config.yaml
n_kv_head: 8
head_dim: 32
d_mlp: 1024
norm: "rmsnorm"
norm_eps: 1e-06
positions: "rope"
attn_scale: 0.263
init: "normal"
init_std_o: 0.0
warmup_steps: 34
decay_fraction: 0.732
dataset: "wikipedia_en"
Each number is 500 + 25 x the weight over its row's rms, rounded and kept within 0 to 999. Layers, rows and columns count from 0. Numbers have three digits each. The size before them is the row's rms in percent of the matrix's.

# down: layer 6 MLP down (transposed), 1024x256, rms 0.144, rows 830-854, columns 128-255
# up: layer 6 MLP up, 1024x256, rms 0.299, rows 831-854, columns 128-255
down830 096:479477484488488493468493485471496488512521511566501491492500518462512510468525501515452476520523508498496497449458459505552506512497485548478495466499481472490497515505453529483521501474488443484531494476483486496517494566454527513484486511514464473548513516531454514500525540492481558494466511457530477496516480496513522486558501467508497530541491531497475532498508515529538518519544
up831 096:520494548532479470495531485504488457517523494537520530553535483459519509502493454523549510526538477531610511507445497492484516456518474521527503500471499482556504435497533490498532553512502528504493517494520523514495492510528474532510478498512541509520505468447516465495489513441528530530491526512528495510510463458461507490489491464511485514492481484507538505499487481529493515466479
down831 093:496488531489499533520433504502511558511517505496515484490518506462490481507531490455490478497474507484461493538444495486494533478535504499517517543537484455541481501489541504520495511523486528460475476455482490520519505503507536501514507530462513515479488499543467471517508526484508529454520448554470487512511476523498503510501501500518451499505534489483473509514568471523513522509515
up832 077:505495509515468509512488504526486524461468486481462478499446504508576492498463460553501498479503511543559482516461542496517501430514465474532490499484555523502489476479503536496483500554500490504514484550503510487530488543476478435527472493490517502396476473478480474478487523487472502525488502455514503536531477518470501504499524516506515486513474516532473508489477483489502475525480
down832 010:488496505514470524498530512531465504473517498498537498497486515524506477488490512548531458531521510486466469502475494485491518527483504524524474529487516464471479465528488491490458537494549473487497477503545543510524534502481515513459539487497481526491473530491497518561496487529537515521493508491453513508496490494523509502532503475484469476462543482474490526498498478510536520515510
up833 076:522469535420502524464521445448554503492513510510508504514509536504493513525523516501455451502544488521472503473478530497516464486484505487525484475497509493487538523505470498508513469509512482485476536515456547510459463511478477471552477542482476478508500502492497546500453522480485475510476507512524482508541441511505493498504478517506485522486546502520512475548516506461476542530481
down833 111:490479546479497497497510465503520495514527528484509514486482491508477481487529465491495519533503468484514484521472535472484506504523484546532465518494490461532520523499490508441480506513519472469481501510484522500471483454494470525497500549451423497529514576513545492486479546498492484503455475508504541562504474543532501552518483495521517514484480492508547487498478494502473502458514
up834 101:500469490506490492465502551502511528504505486462533545510463466527478537481496477489565494518490528514483490438506510517491518487498495476462487504476510536472501505490533539474475515557492473539459520538442528513508476512546510508466460540509507515479500490470517472506484518471482521496492520477499479485497549509462503532536523531493498471518468508518460478522546470489484517458499
down834 106:493490470530467501525518533472548500574478468507515517470486503487463498484483504535544515480477525515509474477452473523495512508488476498500524464461519509524480494497513498512520471538511486506487509522491481472450525508551493476483488470470484478528522533510495542522480491498509522494535499470473530435502491532485545494463493474532488456481472501479522495490474478499548517446468
up835 107:528518487535539502492482508486480500528542466499495505489511540515528515488490491478434481531520474518471470496478527506471493510502497511516463489512526520443486508536517534494460491475475519511467492492472510522495493531483485520540521506505465517443506495474491495481458551541448543530509493478482475475509479535503512546525522534496465497468483468515478523537514558475529510502508
down835 098:476519504522455503484508515451555546514532538454530513493430482507485515521447516477511491528493549485463497493526503538475547486530497444471497502504516530506487493482501520516501528504503489507543525493525501525489511494514498543475481546514523487509482493492535511577522521509495518493496539482484464503528502512475495510506494511509460469512440503511452477490465486468498485515499
up836 104:485518513539475516498514530506495439441537512513459497510454528518545499464512478445472477494508487494524519511509517532506485525509536494496473447514470533551502524502514511512486486487506500494524538468503496530497490500473505467502536493492505525477459524453481506513520522498530554484530523538490541495491474491488533533530504472503489480558502475483516477465482496506481519517457
down836 096:547508484520504555465541480526505515452486491489511508473491539530509531494524496506525501533496505476523494499507449507448489450500529520526523489512513512528534443498468501500493497472512497479499561513491508552503467478510501515495502535468497551532464547517480487484514498520501538520526486506494502512521483500485507512522512526529514473516520491474461458501471494493519536511437
up837 098:520494468517510491451476495509519514534461535488538462491529521472465512495518478451483485506478465527529509521491528475509477483508455470512489518505535491501475499489513505478532504505515539493499504483486495530555492535512484505472490508470495442513464495498534483513474523434517502475454544506499531543518504493481539458485493474471512534486484514483524511486517479509469514529512
down837 106:497536418536522507510519475507502501480487501464476492509497489505520540475494543513527454514485515530528524488530473508482517467537551473464520507501478461482469483504435503535503497455537494492514489516513513517471514490475510479487489504469534492501494522521507507453486461518430494480493536554523507493488508476527504563520496519532478503489499502551481508464499531491431505455476
up838 098:480525455471467500529480492494506512467512464518503494499492513495507482476527487475484491490519466499462485502511538495479499505497502532529498558484486509482472503462519523517517530530495490484460528491478513428525515530514517504504469474499533485507438468543489512570512510463515473518506487531482524505464518506557478524493552468451467462527489527480486503483539516536471540528514
down838 092:505546453503487518450487506529521460532493523440491571506493509466530469500528520502498511521494503537539485467459479496559524501505503489537511484563497520535476536493476495519436517474498444546517506535513515468539495505455499495501512511520488545481525509520519513503489570507489521508520485509493516453513508509490511522489527455522522478483484501480543560493492541489505534516512
up839 098:489461546480474505454468531508496529519508503521540507479539538437537518499486465528454533521518457522470467523517528551537499480440463545469528476499514487498488525521528562505487484520493513510498506518490476500550482485482519481489526494479497472481530556496491487476512517480528520509469482479472456512502510514476485487495478496508477491483503503513533492482511473507510456492524
down839 090:501484503500514472599508522553502492501577468506513480507548449519518459479502514519498514519518467526506518553507506491505522514455478463489503525500500505465480529514470520480478485477514476484474537497527473487477503513506489538451478520462527520488543505531470501538526481542499491493528508461477517504466464505483513542494475467520522500475501504531524509472517506478533456487481
up840 105:454543518496511519498471566521539548491524499513515454550497533500490486505494491438493504484485479502471476494483473492488494498527548495465492491517485513473503503493466563517490494501464503453494489527486494539466474480491486445490535490514465481534489513503476510488525542497521522510468443483524472518506542482525529461515496512496505549481509514489561506510512499536491447549509
down840 095:524478495522511504502475477536499521490499546539531483508538468535497498458473529523515523503529494505503535454493535532464523483498467490504544502450517494480503493484478492476445462494480481489491534480495519540498522502454484503473496515462502501480471516488527506482509539505459462464485511522466520504436495483473524472522498464517534536459506448502487522523483497505504496503528
up841 102:508457486508506548487491511460515507426525486507486523514516458473449469456491516452483529482503523472482471510496514486482503460497485452519518552501499534472485502458483468531525520502472512533488487506494501522551466510539523469527512474539515482529520474499483514467518527485446491508483535519487489503519420527475496470556534494480500533506503494513468515513476501482507503492481
down841 096:516528518506542488487500462521505497534501515507490476514539547479485499453519501437486534491504473465520484538509479498557493499465472474503500522494459449487539475503496489540494547480481468569508492540482511487480474537544502498500496501559530479479540459502487499458515485517504474528498494463478542528492492532505538482465488505468518513495491454488508528526528484469478514514484
up842 097:524521489499482519529495444453481493537525504523473502542543490529488486489493482539491523479535510530537488515538484501533523503504532520499503512525502475494502460502458539501532473518476550519496508496499518476500495521445510510512512522489486509500426499489493472553511503463512522535443512513474486531483517494520496495472522553478523446508453485500522488521480510494477529504490
down842 103:536542459493497497543472497511478505496551513491489497494548529497462488499483456534503485466493486514494494508542497496514534544541550501509501524498491510529493522526506491536519462518481516572478462524497498487510452493483514500511542490437478470503471507462502567493532503492534478525474507516510471487493511460512497490484514507506446524540481483472533492550496510533514514484534
up843 110:503483484515552511526483454448523489527473536490506525475483511482555581498488465502495495471488532460519489517496526520515452498521489456515525501496504494512502499459502498507519497473520549490481476496506504520522529524473486511485520497438474482486498536459521497495489503496538488484444504479489515549473494504539511509551476467506499503519486476486511523490465475499492493501461
down843 103:435466543494472467524477513501519492518528506528496480516466537490511526486476545491491512499496486493501490562459520477517481500493445458488479484481535473474505479516535453490557480524525477504458474525551469484494488505484486492467481469473466490492502529481500472500511484497466496581502457498484518488471517466517488555534473478521511475532465490498505504489503491445493488515479
up844 095:491493517523514538519516512534463484524545507520493500477512532496539487517523523511515544518480504523474519479487497536503490457482439521469524511499462501513502510477530485488522518485525528493450515523497516512473493499474476479542480490497540526507473504500483516485544527474507515496472492468526510473461490490482510544485485499525503549512515487494550521499496504512517500533495
down844 095:524441529532574510552475494499481500509491508526506468514513555526498519460520493492516486509545497534478477516555485454497494555468498511480521496504499503497503489511479482508499540515499529491441525514518495480479447560539498506481510517503517475502544506491497486508541522514509504449493461499496523558474510508529509533509520527485492509492531494552504527495510522475466489514584
up845 097:496507469547525474487487501471475494506470508519501529501495506569467479504501481514494454517503532489547551505481480507479507456480544539513508538484445510466470515514518517514483469500562490477494475473498516478502486507496495533505471502497537510454455479503507523507537456518513476544504481495518456491532495484517519491458529510483493497508470512526466529530510517547484496512470
down845 099:471531540449467489473506468455506527504451476532488508478514501483476475486556516507493494505488489507484549519501482493489510488489475541510495519514546479497496440514503498467533511520480524479499478526541524482510457503541496484513470483498501537514499538463557519530494470460446518489492492440485503447505508480484474533495488509465496521503496537506498484495541502498515506492457
up846 107:477500513494511517487484529507506494514495513467489500539485464513562522507493500516492485495524540559507499521488499490489532496492477490477488472466487500497478499503515476530508530477509510473502534488464556507463530492524525502562479517481506505518484475514487489505554510516479440496527527497519516523460494467512484524513512515488528444481488481477515462502506494534500513531486
down846 093:539501486486545477491468500440493489506515523492468489545496469466532486487463502490483492504479499561492448463489530519482493561538507474511463482500476516535516501537516448493549510552514521519505478489513508516502482532486476511526471485485497536494500492470513540501544508535529529507490466488493470544486470443489465552471547462496459490494471493487476481515495509479540470527494
up847 102:507500512519511511522481480476529510487446505508495497503523477482503482545516484494464520483533518523480481485548469488540464466501475477491478484480505491555527509519510530498475520501463500519459482460469515485500489475480526516491471541512526474468488498446501542467503515472515475488548527518475492457516480479511501477476489495464497520530520537490540459536465500501470488495477
down847 100:530534490555490499528522513457451527464516486446517479459491522493476495480504512490494485516471579502474458486497496486572532506509463510535571449501475481493507516551506465461475470471512525533500479488474480498482472505537498507490456497535485511481506475523480502498500483473490519440493476476526487531510459521505474496449491538485488486485505493486525495525478543458494497520548
up848 101:476492519527471540462473501507497507534508500486467479556479502522519515532531461503498476501530464529499486506504539541516488515509516498460521491485508535527550489510491506540452468494501509507495528491527511491482483504501454503529488531486527537475492458530497470522546504522518552468486466488504504487483480480491456495508476474495495504496515511480520521528502522512467516492474
down848 094:526462496523490509469474523504509512551462514511510499482510473513480494504496487485530493523535510508515449546525452481493480476535494473534534563474510503507485483535476512436420480440524498506536483483541526515538475495503475472472502522510472487470510485550513528526494476514493569446477519472460485470496522479527494496465496503557511455545490503483489472511516500496522509490484
up849 097:486501491482519512467534488481486467481470507549481482478501521496492522496509525503470495553506475524530439547449471463505551468490486513478517483495493554500505485490508479523545514470444512492491477473529538497472506522497531466469543490462501466448480481501522481533540466470514502508478558463495515515524519532473452491508497528506493499523460487529533520469498482469503514502510
down849 093:536511492527522500466505555478467477468484433499484515524480443515500515513518506476487479475511543509483502501480527524466507478477501487506455485469475511489479478506509433498471517490503492479489484480482484537477479512522474508471512527530498510499502550577455500492515532504506487500464506497483500519463515524539480497495477497543528501493514502502444552451506459488492504525523
up850 106:495505499492507486471501483457482483504546503550493505456488492540487531504476508450495499498508515501519456509499501502490511517492517466513520472504486546494502507488483500496517456514481472514457511479436494519493466544547507463552539498496510519481521525530508476545505504524541508495511488458544529513491499490491524508509489494439502455562474489469512467463495494466513502486526
down850 092:529512531490421547522490463531484513506494489529503512498500494511502501531493489499528539492517514495468501520495492469490485495493478523523436521509508474472539512466476532477495512478442465499511502480477491540504532514523472464483519489515508468519551521468508491553517477552491512519486505532493546472463488536486565507469523461480496493485492495516537524549501490479500530479516
up851 094:464476486589498508485526466534499480510476482498484515483506528550525462496466512533505538505547521481532520526528474513469501528524476495495505517507530542493480515545476505493439555524517527532497527496502486484501513485488480504507495483516538437479502516463500502515476508518484507458488496496478495517505470496506503487507488551524515510526508495501516499443509477477458490537493
down851 101:491515504476517485542508507498464497480485558477535509483487511485521516525490530499512494523468493508502500478478478452485516534503503479538489490425513509503482491515460536470517520504492496483427511502503490486481470483478498519495521475458480504473499522494515482504500500523503485492497487494470461489513551452487459480471521520499527567445501538512481535504502524479520480483534
up852 093:490503521452486475506484517501529528474491511459487478476511497493531490540522499500507544544515514482505460462506517519525474493461523521497493515490499480462498503526517484504495528517541481537477513483540542440503488504497524505523448512503485527501485473476440527532510529500517456543482478483514448523547507481469488472483480494495508477530535507511493509514501468508495476489477
down852 101:505484515468517542501485496500522487521473520486551491524470463511546496508562506478534489515531491484484489455502515467499509457506489508502526502514516516519483509505474460503507536507488470498488491461501515490491468438494524508499476514530510497472496499524481551498503515527486457455490490483453496536463490468443492538492467476545491506506493490485477482527503505501517467468507
up853 100:489544513516521535461505461492495519470482524516495500538516508527501559502459497502530489497504538476493478509494455550525478535488479470484486495500540511482437494539480495460465477542456497487505480488460522493496485538515503513480533519456495501500513493527460494518509470528516511446476489476558484500515518503499516460531461510507543516516478487493521509530430492515507488489494
down853 091:511554462524456505456502523518494476505516511454496478479498471561491492508509480504551485501465475516484496522528491507494503520506559456458563505494516509445490487472478485510530490529497481501505494436498475497499477530485476499505512507519520528486526473480509451480495471500522503490498541472489460494490509542447520487503501526531495527497452491527508527528469486478519519510494
up854 107:448495492518478505485508479469527521480479479502496461506494466564488508462509525493489517484516516483533469525456515496482505483492513460480500525461513477453488459506526498520505498493504556481469490499501460515526491486506456485513490513523500488471492525501467491475500501483509477469496493529497502530476500496449536544501503550482515518497481565503478492519482444507559479518510
down854 106:512517488519481512511462494531463516496473552495519454553541484505522479515498518476500492495518467519512490517520472524515473478528512463492537487507506502445491517514529477440498476527474472530516506494471499522497521490482518509515506486512459490488494533527509508469563467493512516484502482513489482440442493519494459519518513489533490464450487480491531509476470530490506503465495